{
  "num_attention_heads": 4,
  "num_key_value_heads": 1,
  "attn_scale": 0.096,
  "bias": "none",
  "tie_word_embeddings": true,
  "parallel_block": false,
  "init_std_up": 0.021,
  "init_std_down": 0.00214,
  "doc_mask": true,
  "max_steps": 7373
}
Each number is 128 + 24 x the weight over its row's rms, rounded and kept within 0 to 255. Layers, rows and columns count from 0. Numbers have three digits each. The size before them is the row's rms in percent of the matrix's.

# gate: layer 7 MLP gate, 2048x512, rms 0.107, rows 1863-1869, columns 256-383
# up: layer 7 MLP up, 2048x512, rms 0.112, rows 1863-1869, columns 256-383
# down: layer 7 MLP down (transposed), 2048x512, rms 0.107, rows 1863-1869, columns 256-383
gate1863 104:130148133162123139140119103117158115162113116074141117107121124143132096120141155101112168103164122167133161113106157084135155128155132143101149135155128112119120171138133122127122114172146134139113125092130121180119113173143129106147127089098158143116152078122118143178113080132140154109113152144184156114099123153114129131164096145106124168151109162186171146116156120135114125146169
up1863 103:122129110118133124115137129104155128116188140165116155107150072074115108120112100139104146137132093132132117128177151124123094117105151123124128143124105143119128130105105104109142071128158106136133072088133174131108119131119142181152184107116170157110165092162117128136120136097126092109084086143085134127136114150143138126124169105146151181100148117113116122091121166118096103162148
down1863 104:166162141121121102115153126083147168157092099111097142158165149123132126075133130142145126139107138121111102121128110129092140130134141172104098104145132140069154143126107130132143111127102103078067107097099132128170177104116121128054169120117149124169130139108170098162143109182154130118073138142135109117094088118126082146154142121102119132135159120103107127133136109110111135143049
gate1864 099:107131084100116134130137185089085172119190143100130133150144103096121130172168104122142142107131105121109167143101085161121077128134134121145087108089096160094172122153140078139133146171129115131106166135088097125099121116131111145091110105135147098161133093138093161087136113112145109119103155136120128141138151128132163157157108121135112118175146123127102114113092111145115102097137
up1864 098:119138116122119145118108125142106119121124125130142124139152132139097128130167091087086148106145130147134114159085131131090098086093141125138139144132135131123127147071145128163093145149140130109120133135195171157100123128108133126124141115106139112123187124143116137148104112099078133134147153146134129123125144131136168116133093146118151137134154144105156157177112125153110112093143
down1864 098:100134145137118118133159141082116119151129143125117133107136072165123133135122087132132152118158122118093123155174119146124121103114116144131154102101145084122113154136143151114126133124174126155165155136115126156101147143143091127132152157142137133163157160117110157103133164186166121119148094117153141157107135096087113126081104091151123157163091140138146121174151142129129128132129
gate1865 096:136129163083109121149160127111135159141136129137148175128182134150133147127109157106097114187119119141167125124108136125155147096102143132133146128098114069114138149122088095100123100098096125124152123150158138122194129169078136124115104174127113111116134169141134119132121122138156096079146183184160177116120146157115131168092091124124131127147135123113110128160116128162120119125110
up1865 097:131175097124106187101166125160139139119145105143139144138086113130143142105141157119107123086098143128178104145156124132133149101115122154133151111174150112136129109123129103142152128119138116129129133164088141142139115127082130126116173108135095134101124115151129114136146120136128183087122105118098114179141121131109087110070127108161143130164128101107158128085128102144142139152108
down1865 092:136157120149122129102173165135134178122131146182080114117145114111114122115114102144164164154138104136114154148145119141099142116151123083142136115157111121105111110104169154156113160166154118151107121121134106155140111132154088121163121131106129148170142091113116137112117095090141129118140136103108117121137103127167127126153102110093141127141105112153119138130121149127117151097144
gate1866 099:098123091125097135133144105169108136132118131136181085130156150128137132157172135111135108154140112131146087134151121122144143118171109135123145111124118140090102108119134083127098142133148165115128153136114127140114121137115111119126132156160172126121121117127164123165153107090107142172119099174154114160162101167172158142070100170110170150102136139128135140144120137124091125124099
up1866 098:150140137152141098110123131122151096129117060171100143108111132149103113136106095148089139135127150143109118146130126128140147173118113126141094134120124106126120129110120136138137089040172132148147108103136124182146113183127137146096146125125161138089125121103151114107099133131108143078139137125111101093156123126126122169142101069166141114117130137129152130113120149127098117106120
down1866 098:167145122095150107133097098138093124126157140109079122081126135139127106132058110091133138191123112130136108097118113143108135075130090134123163131096118140103132190136124167163117131090141130125141179133115114159147117133189067114107080111148124106107082142095109122131096095110124103125136149178118072115173114148139107124094079114151163068119111155129150156146094128124131154130130
gate1867 098:126127126132105169146125134160128128103120142091145129150145149157103108151127131122114130086125111099127148145112123201148117082136115136119154127130112102151097142135152147122075133157066192167138085129120099109102158121139154107112132142143141115098144106157131113134160153124116121183148135103141147116145137090144081121106119203113102124162115127131120133135139132110118114161137
up1867 098:101114116148108137120126116125161115132126153122148089119107103118095135133099184129134132100132128145099133124125136096100134125123105178118119125125145164112162174106131109118132101094112133105099132136145114145121133112117138096069103088142094133133162124127111135146129075103121147102159112208110174130114101132139131132154114126178163105064121146151083111123146098090151129116116
down1867 101:136122074110084085146101099093162123112123152146113122158125128087109140093102138112089158157095126121164138100076120123161125165121100128143115137102140153093109125121115098132119110124085147158109149141154125174094104123129140161111161130142121124165154120168151149082108167108113161128110137105139152149118047158127095122111118123147131076127126125156142112156150101137133107123172
gate1868 101:138150145117143106147156112138153163160105141136104151123129139128178165116136111179153123098128118120105143126180135157131108159102178099146127163140126117133182150141149119121156106160121156116146119123139111131121151128123142126132111130130110095095141148133093099113155098118064191090099132139100134101139121079149135095131107151117106144110122108100137140151109124137090115124139
up1868 096:102114128176140179142150136121101113122160117121096150131152098115122081112074176102085082130143141125156078147095141132132104152117100162147153117125134155179140107136125129126129117151146195135162116108102150143109134135089132160100145133094135128130138132159095185090136143115128113161115140153133131124131156129137074129067145089073112150128108106104120132122140092113141142120100
down1868 097:085124142124153102145137138135141121097127143103145130139156167153136135123135181149145094114099071148130098136150125106115106129137166154117162132112180132155129108112123142134090088198116122152139095138168128125128123153085156120110143134149104154130111117103154152073117136147140090124158101085100142145166116131081115154163180155083117156143130086121129152141129102077129106170089
gate1869 093:135107108105157133128098181127131129141152120118123138111134138116124141152072122124114158119147135094107150109124156157087149096164086153116133135151102124118185138118129176118114139131156152164105133090081121129142138132090110114133170098178169147146154128152080142109120131126136117133132112062120098150178145120149114145135147133136091088129112116136093105148076127134129112123151
up1869 094:168125137113140120143132114155144144086128112121154154105127174128129115155129129121099123157116117103131118115144145132141069084093119147120106163117144171122122081107166125118105128113109153148125137100101076135127136137132185140146124147134149133118131150105155118099141137074110124125140127123124116134146133158122167107096144108104098150143156110066109116167084108107127111113134
down1869 093:084145149150144152146129159156122100180103141119176130060090101098124136115176123121142132097104129172158154124131129163141108136114116163086178115100144079136126138136150152127127130144146124109106078148105102114116150161142083128101114185155097142121106159121151089100187141141148087131160126127150127099141120128155141099143150133084113151126130180144131161173113128156183091170145